Each number is 200 + 40 x the weight over the matrix's rms, rounded and kept within 0 to 999. Layers, rows and columns count from 0.

# layer 7 MLP down (transposed), 384x128, rms 0.08, rows 304-353, columns 0-31
235,196,165,234,200,238,146,208,206,263,228,203,139,195,265,169,194,176,241,172,175,243,268,160,178,196,160,220,288,234,197,305
193,243,208,166,179,198,150,174,237,251,190,175,186,244,197,124,209,206,184,207,189,227,236,169,190,214,229,186,167,151,241,194
181,172,267,180,212,238,166,253,75,140,180,211,174,262,190,275,135,197,242,195,171,217,174,134,237,307,215,136,169,225,195,238
220,176,264,170,197,148,131,207,138,214,145,137,155,199,139,200,190,181,187,214,204,179,211,229,168,161,225,218,230,169,203,168
248,172,179,179,171,189,231,176,181,201,229,198,155,256,178,198,235,241,185,245,183,172,139,247,249,207,200,232,124,261,232,222
146,273,275,285,157,161,210,199,226,175,204,186,138,267,215,169,156,188,239,242,184,248,188,214,183,247,179,223,228,195,188,129
250,208,175,247,252,240,199,178,174,240,135,241,222,179,147,222,176,249,298,189,253,241,104,179,235,209,159,154,213,138,175,179
248,202,251,240,162,198,248,219,255,223,179,242,214,255,164,298,163,157,180,218,159,199,185,190,228,198,179,227,256,191,245,165
150,179,129,195,174,257,211,209,167,127,227,218,200,183,180,239,267,231,231,228,155,158,156,184,253,192,245,279,218,185,207,188
187,140,242,172,221,119,244,200,238,181,225,268,242,196,196,234,172,221,187,187,193,216,231,237,169,213,221,213,232,237,219,198
226,263,180,149,179,235,186,189,267,303,195,86,190,232,222,210,192,162,181,170,287,205,219,101,104,206,197,189,86,255,316,156
177,225,199,153,209,170,218,195,193,242,213,202,221,213,196,225,157,173,133,174,190,105,196,132,182,157,180,175,267,210,210,199
225,155,138,194,220,245,156,156,190,202,160,202,260,251,194,169,230,173,201,195,191,215,231,167,198,184,108,210,220,261,90,226
235,250,138,211,161,163,188,209,200,183,204,218,194,214,223,160,207,175,194,145,170,193,146,168,241,192,141,176,120,184,227,171
197,199,130,170,124,189,235,211,241,180,167,279,190,324,198,242,229,257,159,176,172,234,265,233,181,97,192,260,247,272,173,254
210,265,233,225,204,164,117,200,241,226,164,149,201,176,286,282,262,144,197,254,184,198,188,161,226,204,160,245,181,222,120,200
221,163,192,221,178,207,183,116,125,198,206,183,206,198,134,220,158,170,174,181,71,283,98,191,212,258,280,241,165,242,243,195
236,202,204,131,134,213,221,212,195,204,193,205,189,201,160,181,222,248,162,306,164,180,174,200,233,196,227,194,202,227,209,328
220,126,236,163,248,195,152,215,196,164,193,205,232,170,112,209,221,237,224,171,261,238,140,149,188,236,269,174,195,186,224,234
172,145,238,279,206,197,214,177,191,186,235,201,197,239,191,182,208,235,234,229,226,201,229,157,226,232,236,263,222,237,148,233
142,202,196,194,182,240,124,216,272,207,256,232,116,234,249,198,248,167,169,181,170,177,219,144,226,211,197,189,193,211,158,207
200,179,182,159,192,191,225,257,240,185,203,195,226,213,226,112,254,190,143,186,189,301,233,147,266,225,195,195,179,141,229,168
210,222,233,225,162,215,213,274,123,166,211,189,197,177,154,155,168,242,125,225,121,160,116,242,249,84,219,234,212,213,244,263
253,170,201,206,191,156,204,220,216,147,211,215,185,218,173,256,131,186,152,125,171,211,231,191,188,264,222,235,202,114,186,284
195,221,124,167,250,213,258,201,190,249,134,174,224,245,208,204,197,206,182,156,176,248,170,190,224,199,164,116,248,183,208,143
192,239,180,249,169,238,149,153,229,249,169,244,163,163,203,219,170,221,193,184,124,165,260,158,233,174,169,185,253,211,195,138
166,213,238,170,174,249,134,181,196,159,127,165,226,248,168,213,152,273,161,188,157,226,242,302,238,182,231,209,216,231,182,209
246,82,146,275,283,179,221,245,182,196,156,229,177,205,143,228,127,227,182,221,236,190,187,155,187,132,242,153,177,151,215,205
148,109,155,249,203,205,161,201,230,219,160,233,185,203,214,171,262,210,170,210,187,171,205,140,242,240,232,222,183,218,206,238
192,81,228,216,127,244,236,151,270,160,170,95,159,253,185,191,164,186,212,196,160,266,226,230,250,199,203,289,173,199,224,245
258,218,227,121,212,274,248,229,211,203,250,222,213,212,240,142,225,272,170,205,214,181,183,226,210,208,192,240,194,250,256,187
160,161,200,151,226,146,227,171,267,207,235,158,150,227,213,200,254,178,223,271,185,200,234,227,195,165,227,252,202,191,298,174
191,232,245,210,229,191,193,266,257,200,193,243,196,175,127,166,203,244,221,152,263,231,144,203,204,207,286,167,227,193,171,183
205,230,179,248,194,196,194,212,169,162,209,254,204,232,167,212,129,187,152,216,236,167,250,233,163,165,213,148,221,191,173,233
166,101,196,230,197,138,220,200,205,230,254,257,199,107,220,261,199,193,205,194,209,222,251,237,214,210,150,223,226,168,250,230
244,223,198,179,188,199,229,259,223,98,251,188,152,178,180,152,202,198,146,203,194,158,165,225,256,205,225,230,227,273,185,167
203,140,189,174,251,247,244,243,222,147,210,301,178,211,183,193,173,205,265,282,221,228,161,247,201,253,144,185,186,208,216,194
187,288,212,127,150,181,215,240,206,215,91,249,172,250,196,233,216,163,220,190,183,198,179,209,257,226,231,185,192,161,191,154
246,144,180,210,150,195,166,161,227,125,165,154,186,158,158,151,231,198,220,163,199,200,141,184,173,310,176,123,103,253,290,195
208,160,169,243,105,256,168,219,183,121,234,199,148,154,206,185,235,257,135,195,191,146,185,189,186,172,225,261,184,214,136,229
166,201,256,226,112,182,169,231,153,105,164,164,190,153,232,146,238,246,193,327,228,234,189,161,284,223,234,211,244,197,165,208
203,190,175,174,279,145,218,256,202,226,222,217,124,99,196,156,240,237,155,215,154,179,264,218,140,213,256,275,234,231,194,241
241,242,274,202,172,266,170,217,253,156,245,176,167,217,196,248,212,220,235,229,251,156,225,215,224,184,223,145,177,205,106,170
275,159,233,238,170,133,196,167,204,129,241,220,254,182,186,242,223,224,243,192,219,221,222,277,196,228,289,279,191,210,222,216
155,240,234,269,111,153,229,222,265,200,188,208,276,213,201,243,184,198,213,249,158,209,219,196,188,250,281,128,201,207,272,196
287,226,215,226,159,215,254,233,199,204,215,289,230,228,248,190,102,169,178,149,197,180,230,149,159,164,193,150,240,154,120,171
110,174,196,241,144,252,218,192,191,194,167,232,229,235,193,154,221,73,172,225,187,145,212,203,243,217,118,234,227,147,294,190
227,256,231,175,185,156,196,234,225,179,230,232,229,181,267,147,256,115,159,206,81,155,240,186,118,179,149,201,197,182,143,247
135,195,241,198,172,167,253,177,231,240,187,191,159,173,219,207,182,186,226,226,226,201,239,207,163,234,177,163,218,128,215,158
241,219,230,166,214,154,209,229,168,246,156,161,226,236,243,182,150,145,193,169,255,176,116,190,149,225,163,125,254,160,186,212
# layer 7 MLP up, 384x128, rms 0.0801, rows 305-354, columns 0-31
221,151,189,190,234,233,189,124,192,251,81,215,211,216,142,200,186,197,147,274,260,191,129,246,218,220,270,202,154,134,221,189
249,169,290,245,162,221,202,204,201,206,246,293,211,202,140,235,135,207,186,220,119,190,194,169,190,194,232,204,167,218,223,213
225,228,242,263,196,206,189,228,247,208,177,186,213,171,196,203,246,209,191,183,136,250,191,133,232,207,199,197,202,278,284,160
180,260,171,231,217,200,180,192,220,195,179,166,234,155,215,191,137,248,198,283,158,191,211,217,112,143,208,215,283,163,163,239
253,159,179,172,248,216,259,265,225,190,156,166,203,144,179,243,299,191,170,209,283,159,174,175,136,178,200,237,204,218,217,243
261,81,334,173,182,185,217,199,162,183,227,189,159,268,220,233,203,242,108,179,203,192,203,249,250,147,163,252,201,268,195,214
180,272,180,303,199,230,207,189,175,210,150,165,201,196,216,174,203,247,205,138,187,204,171,235,169,156,163,152,224,251,161,163
188,163,153,255,207,128,241,176,211,213,143,224,235,226,150,186,216,316,223,199,220,217,146,154,220,166,179,126,193,193,170,217
209,223,110,205,166,152,291,174,206,202,204,166,242,204,230,219,177,247,224,246,145,252,209,203,117,207,294,186,212,131,165,239
232,186,210,245,246,220,161,146,281,214,180,204,209,247,236,187,204,191,172,208,201,223,187,167,158,224,223,180,181,147,173,242
255,147,201,316,174,181,221,200,213,185,245,274,167,164,304,219,238,219,284,204,212,236,183,287,221,202,202,186,176,228,148,203
120,272,212,174,132,184,221,181,220,181,164,215,206,170,223,192,251,202,140,202,283,229,219,165,193,208,240,214,173,153,206,178
172,175,190,239,227,147,201,154,214,229,144,183,177,234,232,172,204,272,158,137,181,234,218,205,202,198,258,197,169,228,200,155
202,144,191,170,262,170,154,211,164,216,169,194,233,205,196,170,233,188,182,249,203,175,150,200,165,202,216,285,239,185,271,180
164,161,247,218,200,208,242,196,239,264,188,171,119,136,251,129,237,169,208,257,214,217,244,167,232,222,153,212,244,122,256,204
243,196,140,207,238,213,273,242,150,270,150,150,177,255,225,211,218,186,160,168,162,199,186,267,144,202,252,160,207,119,213,219
181,226,176,171,182,206,207,191,296,172,180,171,134,167,240,194,187,224,197,198,220,156,173,248,204,194,238,183,153,188,152,245
115,257,156,200,169,241,205,116,215,233,179,186,176,228,229,99,238,164,219,288,194,220,283,258,218,167,129,188,216,240,251,207
127,203,203,219,223,221,237,202,238,261,215,227,236,232,299,179,116,198,210,195,205,198,268,224,235,204,274,235,221,114,236,221
177,243,216,218,226,189,224,268,157,156,100,230,229,160,203,154,196,245,137,246,238,107,291,232,194,115,145,269,175,232,210,208
269,211,237,281,233,227,245,207,205,270,207,154,253,182,269,239,170,175,193,242,185,284,160,220,159,181,202,180,109,203,247,246
168,234,219,229,187,236,249,182,153,198,156,235,226,251,190,219,177,190,173,201,173,237,191,179,162,204,162,175,285,249,128,142
218,115,272,229,183,204,246,243,202,202,183,223,182,291,167,238,209,226,251,201,186,159,202,185,145,199,207,173,251,132,223,221
220,230,205,270,158,160,169,181,201,273,139,192,173,234,177,226,193,203,267,260,229,200,218,258,173,193,238,184,272,213,240,193
232,194,261,232,227,191,198,260,274,191,222,220,206,228,240,215,220,202,226,214,123,245,138,152,178,215,220,199,176,268,212,228
219,179,164,204,193,260,267,235,255,249,317,221,234,208,260,200,209,163,245,175,183,198,183,180,198,215,210,175,254,199,131,207
158,203,197,196,230,223,141,187,209,225,254,188,194,204,179,149,253,223,162,210,222,228,231,196,210,223,250,175,195,158,205,150
187,225,179,230,197,197,226,301,179,198,224,210,250,177,204,224,122,262,232,247,146,207,131,245,207,184,215,244,171,245,177,178
153,226,159,210,178,289,207,169,96,186,232,128,227,139,212,243,212,180,283,149,153,226,141,200,212,238,217,206,164,171,254,179
183,127,205,177,153,190,216,167,167,172,202,170,229,266,166,223,193,211,212,181,183,231,221,196,194,214,171,193,186,162,155,248
196,222,176,223,164,211,219,146,201,168,251,240,218,134,126,143,213,245,190,257,203,250,158,267,211,187,242,170,196,222,204,206
177,209,197,208,161,143,237,193,231,198,228,187,214,253,153,256,238,164,223,228,175,288,206,159,201,234,126,212,137,188,120,200
138,212,176,248,193,217,210,242,204,247,202,190,170,167,180,227,177,274,186,113,237,147,178,210,265,183,168,225,140,277,238,166
216,257,200,238,210,220,178,211,165,236,194,187,195,234,226,223,206,181,174,164,222,225,94,199,184,173,262,211,233,253,143,193
142,169,219,285,216,131,267,212,221,193,132,265,213,176,196,250,181,163,207,120,172,241,119,169,145,225,294,204,198,213,176,218
192,207,224,146,140,215,162,198,80,215,252,264,177,175,238,183,175,171,140,215,192,223,191,225,103,121,175,223,164,191,260,193
197,151,271,143,216,199,196,199,141,221,278,202,134,231,201,134,222,202,188,197,221,291,246,208,168,236,260,180,202,232,134,188
163,279,213,218,244,237,166,128,191,281,218,176,196,233,192,207,223,116,207,178,255,143,223,189,216,98,234,280,196,190,138,123
125,203,193,137,208,205,249,276,206,220,204,223,150,167,237,208,194,54,258,259,244,210,291,248,144,210,192,175,255,140,205,195
156,226,230,205,158,192,212,223,196,261,184,149,222,198,143,168,292,204,148,230,161,166,184,228,246,154,224,210,98,256,150,223
226,167,303,206,218,228,131,236,167,198,163,236,230,209,152,154,167,237,215,173,224,154,193,166,211,95,125,205,269,242,144,232
189,180,159,191,179,215,247,269,141,250,286,262,255,188,193,196,269,258,229,215,166,209,148,156,140,292,235,173,200,215,242,117
142,223,101,198,233,245,319,187,242,196,182,140,189,176,229,166,197,224,179,227,222,193,236,203,146,207,193,232,228,247,233,219
168,156,154,214,208,251,228,215,161,256,225,164,195,220,200,254,200,160,199,158,257,132,247,330,201,186,273,221,242,217,178,201
142,188,148,206,199,248,217,215,179,170,218,192,196,236,268,245,201,211,154,253,134,190,211,235,140,198,199,194,152,217,141,157
209,221,187,193,214,206,175,211,141,82,194,141,175,181,159,220,223,102,261,235,217,182,157,210,127,180,215,231,171,161,253,209
162,175,190,243,126,173,194,210,221,131,175,166,192,195,126,203,205,153,193,150,254,214,190,265,193,207,279,217,238,273,188,201
225,190,254,240,230,285,257,159,216,204,252,133,146,222,205,258,257,178,182,242,162,178,131,161,188,238,224,147,178,170,302,195
184,115,182,251,221,269,216,160,219,157,241,200,211,157,245,197,163,240,164,137,195,180,158,144,290,181,229,237,209,211,171,111
216,189,142,220,210,197,204,220,189,246,196,190,123,154,212,175,206,200,243,198,161,293,211,191,253,129,274,162,86,215,202,201